Weights of a small transformer language model.
Size: 12 layers, width 128, 2 heads of 64 (1 for keys and values).
Architecture: LayerNorm before each block, rotary positions, biases, untied embeddings.
Training: a variant of Adam for these matrices, 206M tokens, 12951 steps.
Each number is 128 + 24 x the weight over the matrix's rms, rounded and kept within 0 to 255. Layers, rows and columns count from 0. Numbers have three digits each.

# v: layer 2 attention value, 64x128, rms 0.16, rows 35-63, columns 64-127
# o: layer 2 attention output (transposed), 128x128, rms 0.205, rows 35-63,99-127, columns 64-127
# up: layer 2 MLP up, 512x128, rms 0.129, rows 0-56, columns 64-127
# down: layer 2 MLP down (transposed), 512x128, rms 0.114, rows 0-55, columns 64-127
v35:114151110119128107137128129145177147142108132064125146131120164135111098112178093066131099114096138133144117173126121101148154115114138083100126139124131127128149111143149100126135095158104137
o35:148146133121108124117101126155137093113167154115149175146130086156129076128155101127116084097117113133139149116127164131176131158147129136100100116107095125102139129105180130122082162133117144
o99:093144121097116091169133112165171168151142119111153147106147165147121095101163119090120110108088142152152128153143131114119136123113167139119154132110114113124148134130133128128142115127123126
v36:090108099152107138140123125159169132132126125104126143172144146125141189116116117142106165097115104143135135146151133120144147155122148095133140095147163191128132138163143130119127149162101099
o36:053133099095128122147128121140147165125130153112147118090095105145085115083119146123150153167144113121113158138090131151122130094124145086136124148129137120117136130114126157156122129107139132
o100:115158095143104145115110134136132126080127134148134175167126128121106121049122122167133132089139101123119130136126141132190173150140164154119108132148158180142106149114167145109117104169124121
v37:128164129112132152187159089130113123127124130060092081137116132069116135125128095126134084163091113111155145151136113069133164119119132118104155112119092134170123118087161113077102127123161149
o37:145134121131098149111109151140067125132147165136149115147122139124147130175119114134111103099103142127161130093191120119140145120192101149120126140139125082134130155135107140120103147107127126
o101:138143135092102128170153109142119183130160124039111091113119109099148119114128078091103148091081106118136160170153152074069163124159142145115124070118102153169142145107147133089168120143128116
v38:118144151153132125100109110151114121109127180099120112114109127144124158142097170120132125122136124160175136063152185115112107096143111134130090077123071122144124128081138083183142128134127169
o38:171118137123123146117119147110100121133107138144122111196136093102143152164092135114135119095113136150168111132174115069128125107136115136133143162129096095142144156121081150125117141126127157
o102:141148171177124134064138150143089098123101177116111140156095095145129145132103096154105121119109093092129095098152157082129113109139111127126075113148094144129136091133116117142117121162114180
v39:099130121129177122121124112131135129136124117123096119115125118149115073148098113116144098141139141123115118112107142151128135093149089099159107106128141166132174128136128096139133163116184161
o39:125139109107147110150114136158145161102093159124152129145138095122101114114157151151126102113147126097152107149143108138124142116155123118134141165115130099125134116090133136141117129157134117
o103:102112163130153120143134106111117157124068105143105123139150096154126124148119134140131108150152122098152126106129098172141150097220099095122119145127099125078137109125154118129133151151122165
v40:151112127137172114110158127118149137144107148099105113135143173142144136077092136113119130116087131122103103159134119177145154157112112118148147143096171139066151080125142115069136151107080162
o40:114104107136144145132104121175162125097143152128125148102112135143083112079130104131125132160142105115134142121120114168142130149141157125129140135144152148127124107107157113124146128095132153
o104:133126141110156105121143104142168152113124145129112131123141152127149142043108150068140151159095122152112121146116104126128166171069126139129157075114168133074148125158138102137147125096120165
v41:141131130149134117080094140144109169121130147100146109146113131116207166108117125131108172104147128175121087101171156131133119141121127140119154159103108129087130129170126092153112104127121161
o41:113137157143110153121131105100143142169134090096113084117120116134108167124119128075147134146118130134103171121099120097119119115112116145119134118110073122117143125126110143129123129117153163
o105:170125111140106106050156126182130139147143183110141134145153119121155162086138126133118139124092107145112131094119143103140131187098102129128139163099115133072156139147151116147109100150121183
v42:117104114148095115139157099156113115132146082064186112088131096106152098165138111124129132111155137145133102080125130113156098147138100130128079140081141107113155144116161156123073095121160158
o42:169089110134132100088156143120158102103160077147115098140144131139156112141158131099129106069106141142125105133117151093145138180156134138142107129136139132134098048131140102114141132150157121
o106:120124178136074103118184076122125151154151076099185083084124075113155158158099087112137121104132130127158128111136160102135117180140108148153111125112129068106132079125129153101112142147146152
v43:146105089129101132109134123135171124128138101115121161122113187086134106150140135110173148091097140144167119123131105109151146130153143129109074118122130130133175116173102157084125145158123127
o43:131141107126150095117105132168138141092141100128176142138157109116112097150158111116117067097119118161119110149118120084136134187168110131117086146114130124136126066150146136132123132142136120
o107:090169103127107129146156112114131121109148099182087157097117156100172136169117142131170133127117166149154114118139101109176128135138150160143112104114166114158131068155105127124151136108162128
v44:120090114120111124128099157135126132170123078159106125146106146115119136131136108119133188153086109160114093156112140135110119121130100123108131137106118116118171144136135096089154145082093150
o44:120132125139125120115114133171128161142103134115157100136163130119105116152164136115125101082121131131090124145132145104098134141154089122093114151128120128142152112138125103157131101132166122
o108:142125093130116128167086133108156124172098117137096126104129152132132137114140151139147176151132132147122116157101129162132145117140102145105110142100126103122125141145139126109141106095150113
v45:109149137124186136142110151125121105126106124132116097151111104137090149147143132112102049149153104082120172154171102137110117121131147094173152091059041127105144130076137141150147137119113116
o45:081102141136106144098108103186058131130123204136160122138119137103112119146117131157102137134146111113173134107165139126098155104163078113112151131201161130144139168132134111115115132112122127
o109:132103130122138144121092124118144082136152096069067142113123064145129133096159117117075130143144105127144151132150097137115124093151145093128125065097078167121128152098147146135115144142119140
v46:144100134144110119143165121102121138120153083092149109142111113122133126146145133138150121110166138149133130136115079131119105144120119149129172143137103110116131138102101102112057089142155141
o46:152128115123139130129130155133111140108127092103115102129156185120145141131122119096145136115084129139110141111138113122107157166166120167125115101123125143136109144171109129121139111119142133
o110:145130170143133089129142108104157178148134072059129084067141121138169149158137114105158166101113144170147178134094125098082100142178139134173140131119099090127151132113103129125150123140150159
v47:104120092100145114104128155123111116136126134146112141164178086112138145138119143136160115078190125114136131129139176112129080140124119123167122107102089127178156146118120097152164139120076133
o47:078121136128133082135109108158119175151104142136174124122149100107076123152153131137135122109172141135127130138137144112092136087134144105109129172139134126126143127097137107149110139131144127
o111:127141093111158109082106150133131080127099133146097184164156084124153130137110102175141120085198122124130124124152116174120123115164132158118095154122131170126119114108137111109068114125133175
v48:104100125088126135148142160103132092128126116133131155101114138148116113112124092133113116161166127105128126125107105140124083121128126121113131135142146146184135139144095154147141120113154102
o48:118151108134128108138129134102134151129124120130147135127136111093092088130139135167114131120166134122143106139148138126151110108121147107144105169127124111124138144116146132121142134159126103
o112:118110134084164112169107144077129124116104097121145115123136136163129116188102132148123110152186140139134121125122091163108108083172117128116115179129134112148120166149120145115112118121161105
v49:110101162138098134151183128125106134107139060083137161109131102112143094172160152163083095164118127077174130118108151091146106132142119130138085079173118116104131126103114158093139116117097123
o49:156111146111165086106145148149135096137139107132167150132151135100108105159142106108136099077155147170102110159139161113110142154101125133098117131104145135161111106134142083108155130159146111
o113:079125157150138111204147144135130130098127059071125109112106148131137082174134156172118160177124134122165128116113092113137103167107142156124089057131170115111078095140121111073156118098150084
v50:101111108142114140156146103130168124119124134130170114074178152138105086121126112139121122154132136144116117117092122146112131116127145104152111135130121152145167122147141158139132111130154110
o50:116132087110149087143127121148144153104149130137152139126116125106108083108148137146127125143171116110146106138127116162154116121137134104139140164117152113130132097123132134133130140134121130
o114:097129105123121145154097122085112123124097117136133078085159102136142088174124127175100140171147165141158096096139100132100141107166120095127129140120111130127149121131136142133117140121147147
v51:158106116135086112123118115105105080120165076108144122140162112141132144131085149157137128079133162111136125062102168113117171111142125144200118114107117168145164157110165140066091079105108149
o51:136099127110167110126132118167125147118117097129141102120143149127106126141166120087144118101133129157116113160139109105086126144131127146117119144135150122140095094121122096127137132138147142
o115:148149143179084126103138088106092130120133106180077131070120098125165183122074103165097150126136127115146127064129128108062164129126131127176138098112130173133118143114150125076117127098139191
v52:125129123123107131137158168110104148110141147209113148144163150129158135143112144141097114110144101125150148142112156127106110176138152116130173096139135111142130106141102122105166150127106099
o52:064121125161111107111155087130163126176141107159133105077093173118113142129138119137132165169146119137084128109105130143147133094103170098118126125135138152146110100147143111146152126088125101
o116:142104089094100154080167174138135106076169173154086153143122155103203125147112137144088124134131109124118180145139147100116169110135153122101136096126160156149141123143135117125101088079124106
v53:133150082124115122146138114091169127147125116102125102131138117119123121108140105132160126081181157128094105130166099133145128143101172128112077108080116127124126117139123148123100121126142116
o53:121115123127113145138113117139081124089181136139133157111153168142101126117139115139137118109129129125162142115146130146120126149133139123144114104154135135068095125136148161113120167133136133
o117:123144091111130121110131100140155165140162100133142115091162096097139139082139084092147113070157143173081121140158153172150114148097153131141140110094138117139151084075120136124120148149136140
v54:160161122130143137127146132140125121129114164144132141088136135163112125061109113133141094197114149114124162139106119138120138115115136157135162115089124107121132105105146115154145103135164130
o54:129136106116131143150127121119125121103136168137118150119118119140123112104111130156129143182157130100154136115128121164169116088126151122139145145137148115120138148109139135120111149109102133
o118:141108129080125142123131137185079117140148165112120151126124105142118122105169115123105118176082124134145134120132112106085113122131151156123193117120125121107120161128121101144118099123121125
v55:088117085160154120148112114162154114127128113133153112168124145131117138196102117138100145137168118144125111080150102162134137163124140091171122132131147132105100108117131134138159077131116129
o55:105158148149095119128144093130145117112146141160112121115084097147130130070111156151126127177129124095163141127085137140137132114077149101139129107114150121102143111147123156126136123110109125
o119:105134131176102101096115065122133138171112093145191125112106094162090146154096096130118149130150092137139106087128130126174123125122132110137074137139086137115101112120158165098117136177119153
v56:120103133107144133152110153171133135132123138122119108128074134122119173115134077101069149151073055078108105143120167105124158153132154111144138112132144151125119121189149130111176107106089106
o56:088152134145100117116125106127159141167162157137158116094095076121106091128113144154096138164157138113131165122106166124147099091132151100118130144140111125144171129126147119137120138120116109
o120:112105103114104149182107170123128140107139142120147138121118162133105146119129139149087114144112103107116108141116179097115150157101145129103139128142118167144087205134173136111139093088125058
v57:152130136117148145115143118136099076106128108116093101116098148089085139137075146148122117161125109054168152132131118138126122169158127131168099089156147146139132100122123121091149123103115138
o57:119146130135128107116100135136138146112133149143176135124127095114092099128120119153103109146169137107159140134128128124136114103138152109131120153113152118141151105113137132140125150159113115
o121:116163178131153173116145119099057104091121097124071099132121108096114133157080116155141137157165109092141155117118101090099122132157123149136082083145154169151078133118149110114136106115166141
v58:131108137150127131159174105101157133100136138139140096102159170123084103135130142097124082156136108134128149171093143124124117109151152111119128117156143154164121088145128143145124119160103115
o58:104133093132119080154113135125165118119158127189122159102110175130131110111137104151127138132132143122122114110120134177181132136135164120131118126124171154154107099138132128131150130129110093
o122:065139157108119152186125144133142138086158123123127097111104162141136104142118144114107115153120128145106132141128174140082126098123156122131140077138135158174147091115089092143147110088121142
v59:159122104118173104151180156131138146143136124142150137112157142119116150113113127106145139116111089121123147119104106117175141166110163119151108114105124143122098093123160140114129132147088106
o59:127143110158112119132134118146156103110160114172121170119108137124147147100120090151112133155125146130150115103143114163166114133124165140117129111160158157129107110145149136135139114096114103
o123:133135087121149101113152143139137133138174127142159143102117132137149156133090106124118139137116099143122103127130121139122141137050161135130146075129138159137106142125147109118146107091106115
v60:147114111137132131133147091128121129107152122109120106132112109140126110150144082189136119106116114080144146133117128102171147163128122133163149129125143161106133139106177121110127066129113113
o60:145117139104181111116116119152129136077140149125124122134124095143151100123117127128145111160128112132180162130107103146124153138149153120130129136134167121137100110154133147103099155114088148
o124:142138146160125121094171094117096139124124086121113122111140067127153150131128100147140130091128131112173132132137133062130108176167129135161141143151144111119116169105182137099132130171145136
v61:143109133094169145146133139097133091105118138149144089082090147107108127093099094109077150151150103133131118114118159131132114162143144118134109098146128123119107131144120149129135189069108124
o61:099155106156120113118127133116135126150140119144159120134118131076102130141097142178096149134148138107174098105152124127127121105135153099153123154157120149146114122126128143133153102147102090
o125:145123127117155120143108148048100091078100142133154091133119135109123124118084145120104153163197139147107107116106151136143157112121068093124100066150128139119133141127128131158131133131117085
v62:120134139123181141117088133117093124132112118133105112134061148087112124131135136121165134124103165149140099126174110107117168108130103127143124115145115108159132146139116154133099158096113156
o62:126146155129094150128095132104078138152119149113136104150136089128131134198123142126111071078121145119140148130165152088093139118167075149114125123139102083135153167130115145128102125153146141
o126:138120108111134095163114134140135115177129110127074149152122170131103119145143136108160135112105107142102129138134111176115126130151136148152104122140152126124123092138108152127150138111141115
v63:097142122115134128114138171143112132112153132137117120169125100107163114208136116130087097116139071143113126112150177103118044103132153101121128121155105192207116132130129072160167113145138112
o63:132141110130107087138128139097111166161116108145157108109144109084116148166138118131121131085158158142110117117149130123124137096090127127131132135101146129154130127111124134156131116177136097
o127:118114120147175137128137144160156139098169122120151124163138090107141108160121149173073085082155136120105113116154148120120093110152115077094103164133108198167125138143151105101120104157120146
up0:123115109145129130151116123149152128140116139097125142135141130130129110107119136130100133139100135156114156096107092136096136134111159110143107131137121099119133149125144138082138122174143098
down0:156157150109141121111118127120112113135118126179136124152159118118135178098135099142148118117143127103122104142143140118157139126063107101132136134094137143127118103160111131149098095072138141
up1:114101148130148137084106162133144165123131070084147145154129055133191089123092078101164140180154098080110120128167152150115123181171119123125152106169127109134147153112100135162106145147134161
down1:154160115115142115150145105157123080144126187178095124097115178124055158138164170142097103094099191183155134135123138126142121076080168125123111152070109140112117099137141127107137119113092111
up2:110107140146143144085135122140145155129129138140154109154133096096106117095144148182119096137155153131126149132147152142104123127136105120132112101118148162167122143161064122134098089154135129
down2:151165123090107122133119117104122112143148110132109170064115174145154117147110101088109155129087139133143120113154119100148131173107138158093136139124140074122145139084145088094145132117127141
up3:117112143093114124104130064146131132180106128111204132149143163112103121127156111111114088105140150155138120112108117110142160188145161112092114117079178113131110167126103140141142124152137127
down3:157162095144142109153120145130135118062145118134077101131144120115121142149171114124130148148108076130116146129146165141086140066153136137127150150202095105122177108108122142122118140139119113
up4:107121128117123125129135121132135125135149148120139121144124119137123127097151098126134134131127136122101125125119127130093127115147143141148128134133140126131128136136122143139142105134143140
down4:156141133148129116124126152121116122122126128140128119133125122107118146143120158135115108116145141128138130146123124148140131118131125117122146136137127129118136111118126122126108131134127133
up5:095146120136071130115149109154119123134110118159123095108146074149154117148120155127139146084116121158116153145125131102079130122127148138109133162139129128140143106141077135102107117122098101
down5:119079088138167166152115097130139122155129120116131131099174163157080119119150112144123108135122135084121134120057116173122178146140148088120169104140138106105179124084161122108131112115147163
up6:149152137136113114115109151160094128148129153129145104120141104139123154128135145136167104136101127117071159143146113146057143131159121136107145093122129151144129143135090120135108099158100114
down6:138123143153162166119108123101104107134118138152118125083125134134092116109134128155106106109134122098127188099123086140167152123142148116122108143138092128102134118125143143113162140132137120
up7:143136140106135119133101123161139135146174095140123084097151110101124138119145122122160129119080128138074151119163129143109124127128120118121105143159106106136126176161124150100155086120120160
down7:082090117154090116113140150094134156106108151106160161121118167125128137136113093129115151095085142091153156132121093148168126169116112102121117131151159105138159151130141112154116172121135121
up8:119182099118100104141097145107111064107141118091120111157134091097141106069085140088131113166103160146119135174120100090122125192131101145166115149109126060074096131125131134119188143150113164
down8:146078152133141123124155103132145158151128128119122170086157167167126133195147117129131126077149101106144119107164146160156123067110128094105135122151131163163132136140107128128071114126149099
up9:118151132140150109089152103195124120125108144128119128145122139188096131085149156152075144136150089083131120125144096177114124166134123166178173086110115158151084129118142176139179119138072116
down9:114116108126116148163111135118142106148179105138141146136152122116160135148125134112165117167118159155097145158103137106136127105070148081101105078117108119114150140165088133121129128107170139
up10:137113149134120104122138124141128142123140131124135105136141126137129123123139123124137122123116118130113122126127127140106139123139143135147134134128145146119124138141128144128131120127129137
down10:121125138124099147092113121124134115104116136146127146118107124133112131139104160132135125134125132119158135148135134117125150137130138110124135142142108116122128137116140126146133141141113128
up11:128133117140124126131130147143130126142144136136179091177148115129156140138167127113112119115096145157108144143135149151090127158141153093126106109125116118107126137113103144131088125140138149
down11:125131150111112105138111145133111108098114086112147140096132136136123126162123161131164160160118139084136139110111116131134147111056107127107091111123155134119115135144135168125146126126149099
up12:099129124126144120158145124134117130120139130112139128145159103133151082126160113112148135115119135142088149109128112124095133150122138101092106178110136127160095148134110132136148119106180127
down12:091120146119106096095139173119130169125131106093106145126154130177144165124098148141131108110195134084115100137152125166128113115133085180137150105102154125171151116090117133116124131103090171
up13:154157132105134111121130119133141107141177106139131143147160109149117101165117110144114120130102154130144158145134099132145099130151114150163157158191091135127138141134122134172107142127176144
down13:183130139156121134110135208109128077106100128131108132139136136122153133130115130102117145127119157125130131135131178129160120111079148130135109094093165126107166138126157136083145189143075131
up14:088125144098142115142158120135152130167133156127173078124110135174152142115107147114135131104103109122106132134103112158129112143126180121119150110132101146116096123109127131116124108136160163
down14:130114132130156133125122132100082130106146155147116132131103125150142134105154132137120163094163139160149125116144160103124125097122091098135101129146113103123131109110147147090116147142130151
up15:142132078099170158086140128141111114107136160122096127127128146144151113091128107144158146128145142078079172146119103207119135110158130092164181103125167132083118137137143163132105132115133152
down15:142109152148090123126119160123154094135185100148165134134105097125130115112131119114112149127143161132180151124073119088138076153079146181115090124123099138165172100136139101157108100147132103
up16:101120130095138105163099112155151169102130087128162100108093144126092088128181112127161102080140155143107121138130131124055123138135104120127122155089179097119147148158095112167150117136148159
down16:119147125146108153124160121124112144120110133137131125139135119180131159090116128135098058164130146149082150110082123086132129159184136120166080127088100144119114091076132109116117159109133117
up17:140134161088121113139113112150153129106156115155127142168117077124096112129150136124147089098104129152085101123156138090154115081154139165145153125112126112154108140121113140130131130165110158
down17:134113129146097148123133121105089113126117124111138122112142165124132159137109103155141128143145122087204165104122108174148127166075161107117097115147118145126133161147148122142148091105133138
up18:134126113132127124181169148137143139130138067136067144155110115143111139096120137101121174148148128121096128115116086109123099177123140131109111095151130114143139118177088137131149153119147088
down18:139135132134129122086101127159126147169119199113187116093123121112124125155154130152129121115129106126136131116130159108131152118108127131134115177108116155123144129070180088135111111177132179
up19:134080145127110111141170129179088172133142136123146128137123051096131107101141127082145137103103154121111114125159121125118105102162118114102147110141160119154125114162129119101159106134140127
down19:136126092142152146132100126069159131125133105119114133189118131094118175087153142116138152149143126153097185140098162121153137160080086102124119125106148099125121156140139120153131126120155138
up20:109137143144132108129104144124157156146099111149137113149123111144155123108134100115136163130092099094089133149159089131104132126136094112148123163167152145104110139127123108148099067123142124
down20:121125111172136131091161102125149143119090092105102134097142164139135093129113134151111125140118119176114155124155152122122105133147091130101109119114101127124163141111173103118123114145140150
up21:123179149163098101169117151123103107172144131112088112165142124138130117135125169136153137104132134121080109148094114174116116165114099158137128099108104126137133150137099114131120132068144162
down21:136112127161137136111154097138146149155106139151173136119132153149107112143112079107095114083118104120154157127165120068133124118045122113121087155145153170125123121132123151142104098187107093
up22:112105115147151099113104097161117167125140179120168083116124151109135125095157136093144182114088115132137129142137142105117134139142129157102118155080139105101137132142111139099105165130183131
down22:120147050116143120158141138096128140132156102090121103135177156108116177161117121094119110161137168142070115152123103154161159097113181125149085086157114152145129139130137117139130120127095136
up23:119130110106169106128107113137112131134135091121146092080138106099142147138167093109140095070099124114111162169182141116074159143164173157148107155161156149119113106119087100104158156111137156
down23:088147111166157081120099146113198110152121091132151148114118122145109130133092100118101147154133110142108164163109134116142096122091117121132080124139171133125126145097135137126103186121044153
up24:127155111100145106109111102107125147128157134112105080092082120091150103147139093110121144122163120143119149084151114152105141169157096114183153142091131113141148128174145197164149121173164102
down24:114172160078122147124152105097099133095127144098057120131132156124150143132106150130110156115187164138156095141111177144101153158126125089111157105120097117122172158109162146106136117126165112
up25:120112122135106122151113142125109124127146130157144124143155089141138122142131130110153092094113117114137112105105149139117172140141151097147112139149151131115104140151090177136119115120137147
down25:111156149139099123118099107096154123122133117136150097096133117128107146149102111121110098123161130129106128149130169130132137134097117127131115121131124125131129147124158128124107111098154139
up26:125114141077140107113128141147155145131122140165218128107167102136113106134129102136117082098108077154104136124117128183093145160151131100119106127117117184105122122103132121152105131104159121
down26:107121134109124134162098084141126029113134126125115148130164141169104134135081141104130147131122145113121146128146112147146103146114093107134169107145170117119135114082124143082097124116148139
up27:098104115106116123154119126161166108111117126112155124106151080124107091109099180130149131144141084144103157102085139166136138148155140125165178084132168110149111164120156153156141139132137159
down27:098138105112121159072147131126114117098148131096166150123129118114131102184131103137092136115110170128117145132150159137106161110105125132118133128176118110143095120091174078133121116107098177
up28:169136101141110151145141095139156082119175131107079132129089083139131086098131141147113091134103157134128149109133101117128145088134114122154166103122147128102112155123106197115095139181117151
down28:148112161119102099107142149106082147127078129119151143111157162130138157164089088108138164159172132117152125121158128110147066135122147157100081131123125099130134170176118092162152107095111116
up29:072140101082137145159148121099119094128138123113153114165110112129145130109123166104137125140102122139158128124147133186140121153134121103153165135108152111152105086114116114140169081102152158
down29:179147126144159138131139115118114113106137093107126146146144104157105145155150130111142120128182095156112117125129081074163165123065152105109093127146135136118112151152158137115103118126113105
up30:092120160130141106137108150120100099148156114133123135123150139141127135114125132079117142103141126104127120109120117150131155133181160138169150126108116120105119133141124127113116096169110148
down30:152131116149126152118138135117139129120130123150149134112103124124127104126104136126096083120156121136164153119130147121136119162121130121132199145140105118110156159108141122128109139106109129
up31:143130152115123104150165083167146131131164154122133125151119134134114079140140118081138080098106127132108092106121113114120165120207153134150108146179144164145091139148099141117135102134174141
down31:132150172155153184120107145154132182127101169138132121135154135146105139105121119063099088152083108118113151129132100089073123124099135152092115120122079140074072141146077174144152120122103115
up32:124139121124087106130115131144144146125157136153130106120132121151130099087159114120123100104118105143115134099135124116072143110159126152153146124123142147123131112128112136144132130135138154
down32:158110133134174164116111146087100075123133128107117142100129118128124146118112129114110113135140145109157131142141123129138108145141127106133125141134114141125124153118114129122128143114083124
up33:113088135135126135130117084144155116114161145118162086164154155082075115153139168108119075076090113137089096121109128089123166150135112120138145155160130130131119128112123176130119093142137110
down33:161126149133110143159096143055110156156129175092092211085129110179116107108119095129154141207145126086134112132146101143135120099107140169105081109141117115133095153140124138113146146115137134
up34:077067144108171115124125095152140168146142142090161086119143115149108123140169175138145160075139121128120133142128130154102113140124132117099145153121124173132095139138118146104174123132147143
down34:136133116160166123087159172128103166127119124131117156136107138150141118150145126129125109193127162155097133134126122083156148127130109123115117103120102107094185160132127135137110157150120116
up35:068134127138094142155099158128104166119164104146134090109108073095099116119118157123134088123161116132098119142100138130103144140123112109133154174145164148123094136151088106148116113127106131
down35:148138126099131140144105108098177116148119131112087170103151146140114124136137123150136141115172160115146158139172166108147131130116121108094118149132115105115110172094140090126126123127110165
up36:097132146120134072113115115171120154149153121092148116129145115131130105172181141089134082062125141148068154087131140119067159132132132119123103150153131170140065160122098114136081114152129151
down36:182137157103093126129131146128114087132136142151129152133142130105103111063103113154108141140103114075120151138162092134118133111156173158125097151112156154103122157127113163113125176175139148
up37:156125134120144137120108163109086105117102114150108143128134126155156136132106141150133172091138150139153147131177091115156123108155133157094203120079103149125109144166079138118146066123115132
down37:091135119148092133121155088148154127140174154111133115114126113123111140118146112111114108129116128108115098127115151140118102185098118138137069145170172115132162137120170132142088164126120116
up38:141132118094118117129134107122142136124109171115110125130141131141096157137211125118152120102143099097132143112148111144063121151116117097127095194129101138119130130132121131164143126163154164
down38:106170153129144136084131147110109142160109132104154129179124094105141103124090082167126111148144131156155127133123115107147111124119142155153132127128119151145132129104149127132119114106082141
up39:113117165086141137098164120095129193127123115097118131119115172142146138174090094098140098076082091100133188125137175125077147118255125117131094100147108122118140123169089119092148098090150148
down39:127140151155116140149176117126105087125146166128156106132094096121144115114133136122127156133134124120147194204158071145162120118119175127155093111150141099091107169182147178141092163105111110
up40:147143164094088105089147094109124140198126107123119081101143118127110143123141100094112146097121089169104188146108110094103095156138151137114123145134165115128106147145088105136137111136156121
down40:098127099145116160157107101100145120063147157154103155105125122120107091084141130156156125156143129121095128107100124140171162096137147117142088112149142119124122124140160136155129108122125130
up41:163152087105122152101110089149127134161133100151114089089145129143149150132118140127123093118100132132109171081125108097101160128126176079119149162147168114096134141156124127105140075118164116
down41:139114093098143176150061104103090133150074148103119125088092150170111144087130073085104135171103166138119150108122161125158141142049107108134109097122100150141130138133093169121120140089147114
up42:151110147086105102098140108157152136107137105134154139126139045143144103147115103133156122082121178157148132097150122107106131082123112129128121151124113127126101130128077140125118131111157158
down42:120173103156139122147068174106089151128120119074127114175147177092099134131140153128128140178143096098085134130125119131161110175103118151125124139113139149124110137110183109143155112156092116
up43:068132071134189115171137139124165103103147142124141117110124168143140104130100160116164133105138116124130166145078144204131106108150177125178124139089158133109145142140123157123114167102108126
down43:216117141121092135117107122097113141145126090132121116174121109131165192140134088151144132132113156104126112128132081064122119149085126110114093135142132162154098116128109095120102070121131165
up44:092110122082122098090114120198146146168135123110173093144167133106075121135142142100132126087129138138130185150097089136097127141145149110118103103121119125129136142164096142124164124130159114
down44:147131100173099161130127173109188117122084132128107147086138136170093154137107142090124105154119112160120093176115150126114162121115173145153110121146149119130124115122135088162089154144118160
up45:113109149138147112138133125137129127132147158119135104136134135118133124102139147120130110106130134138115134128139096138085112122162128121161122112129136129125130137140111128132135093146119122
down45:148139117155122127090138138116123139137119149104135130121119142123126148136113123111132141119114146131149111147121149137152158141131145139112134137137123127129111124099135098125123144127120125
up46:163109172102132145108147100157118124133117149114140104113145072110125080102097129150126125134093106096148090098126110102135121134118169113081117156129117121121136144155143108137163160162127116
down46:102164082153120156137080106075135141113134129134127178093133163118075176106165139101141117142159131148100142123118146159131172130113087115148139116129150111129106115095085129112104085100124146
up47:088133075120098121116130132171146158145113131130134107074061084161144139080113104162091174176116129115117139085120084147126122140141153109224182149110161146157144129151096179149163114083121118
down47:110151198137137156138176139076151160113080119153082138155115144120128130132161122119149135097126172133090126128122097114121135123112079121131139097087139127116122126107136101125157145122168103
up48:135113171124125132138111145155111128146117155167128096139104147175109157133118158096155153148083102129120150139098148123154099167157151092116145144111136124124116139147122069138139158106152101
down48:113148114134147155143121111133132132112143118106125118120126128096143087108136114131122128104185122122114122104150131138137149112057130123145110164135128143131127099132142162151108080111125183
up49:097114106129168139131121172177072127101130131135109118143114121139109127070124136108133131141076097154125149119115100170117132148154138119144165135144140110121131164102130162131197136101111164
down49:158162154170135145151152130119130134074108155104100180091134114163107094112162118112151125150128136103107123132155104112111148117097093116145119093073165146115155083106095084136099153132106168
up50:124151152155128084156086152169119096133167153165126103146121146102089096136138090125111133151139155102143099123133114135134103173124117123097133155102125084155097129147124135092138135133128114
down50:146138109094095165122113108058125175134120118080162134104134098137165168109147151141135115112120117125117168124136149151116165096095120154122116138158126172114141147109126119176121126126103144
up51:105113142142138114123120116140158119154118132144178139135121121187128081138135164129161161107127141152098129118127073169094144096147094139107088156125112097156078092149089142148132142150159130
down51:129149110119106135136120097131109152122201093129075100128144155066106148119120103108127119121145101097136128116123175088133132174090161132150147133138126171118115145101163159110097097109103127
up52:141133155135137146178125167117151093149103144065107148171172088108147079107167130094102108108127145132098144121130091116116143157129102114099098168158128152117098174114107168118123161139134144
down52:131140152080136097113126138159109122132163104199170110171142121147085185127156100102120107117101153114141113118139116146130145090091149113142123156071121093132115131117154071159159062118120088
up53:123079114130148115145127135159116139135129133161133156113165151158085105122139195080135106149130147145121144127135100163144083134121128140106124131107101098117102114149159095129130171138098129
down53:149163136145130116094128118098125124124155125093132092128108106097157148142122060165113145097119124127142109130136179105104168121132114103126142126143150123144152145114081145123143127109160125
up54:127113071140151145116086088095099107145125127151103146134120140118149126125112165085156128145123135161137133134115131101110106130159112119142113125117148146153120192132135122143141118104104160
down54:155114215113114081122166156137146126122149141086159124120117093138129130134109091168084119134139121071149142111140112162146140117099151132122128114130128088108135114157088155132121115132116104
up55:097106072140130131124125159117152110125143145157119136150138109150158105093137131131157156141137149117126124092084123174130098115113172103135177156135127152118141129170109147162133120118141140
down55:148159154162117070121112143080122144185139093129137145149136132121105118135104108088103152107140125134100131107125121113133107178138130114117069135139128137141136133146147143120127111120127123
up56:130132140106111121073155139129116130146129146103180122120128138122145067147113097097147119095107074120122132126102136131083159094165114112124083129118115124111129156133128126155091110169157133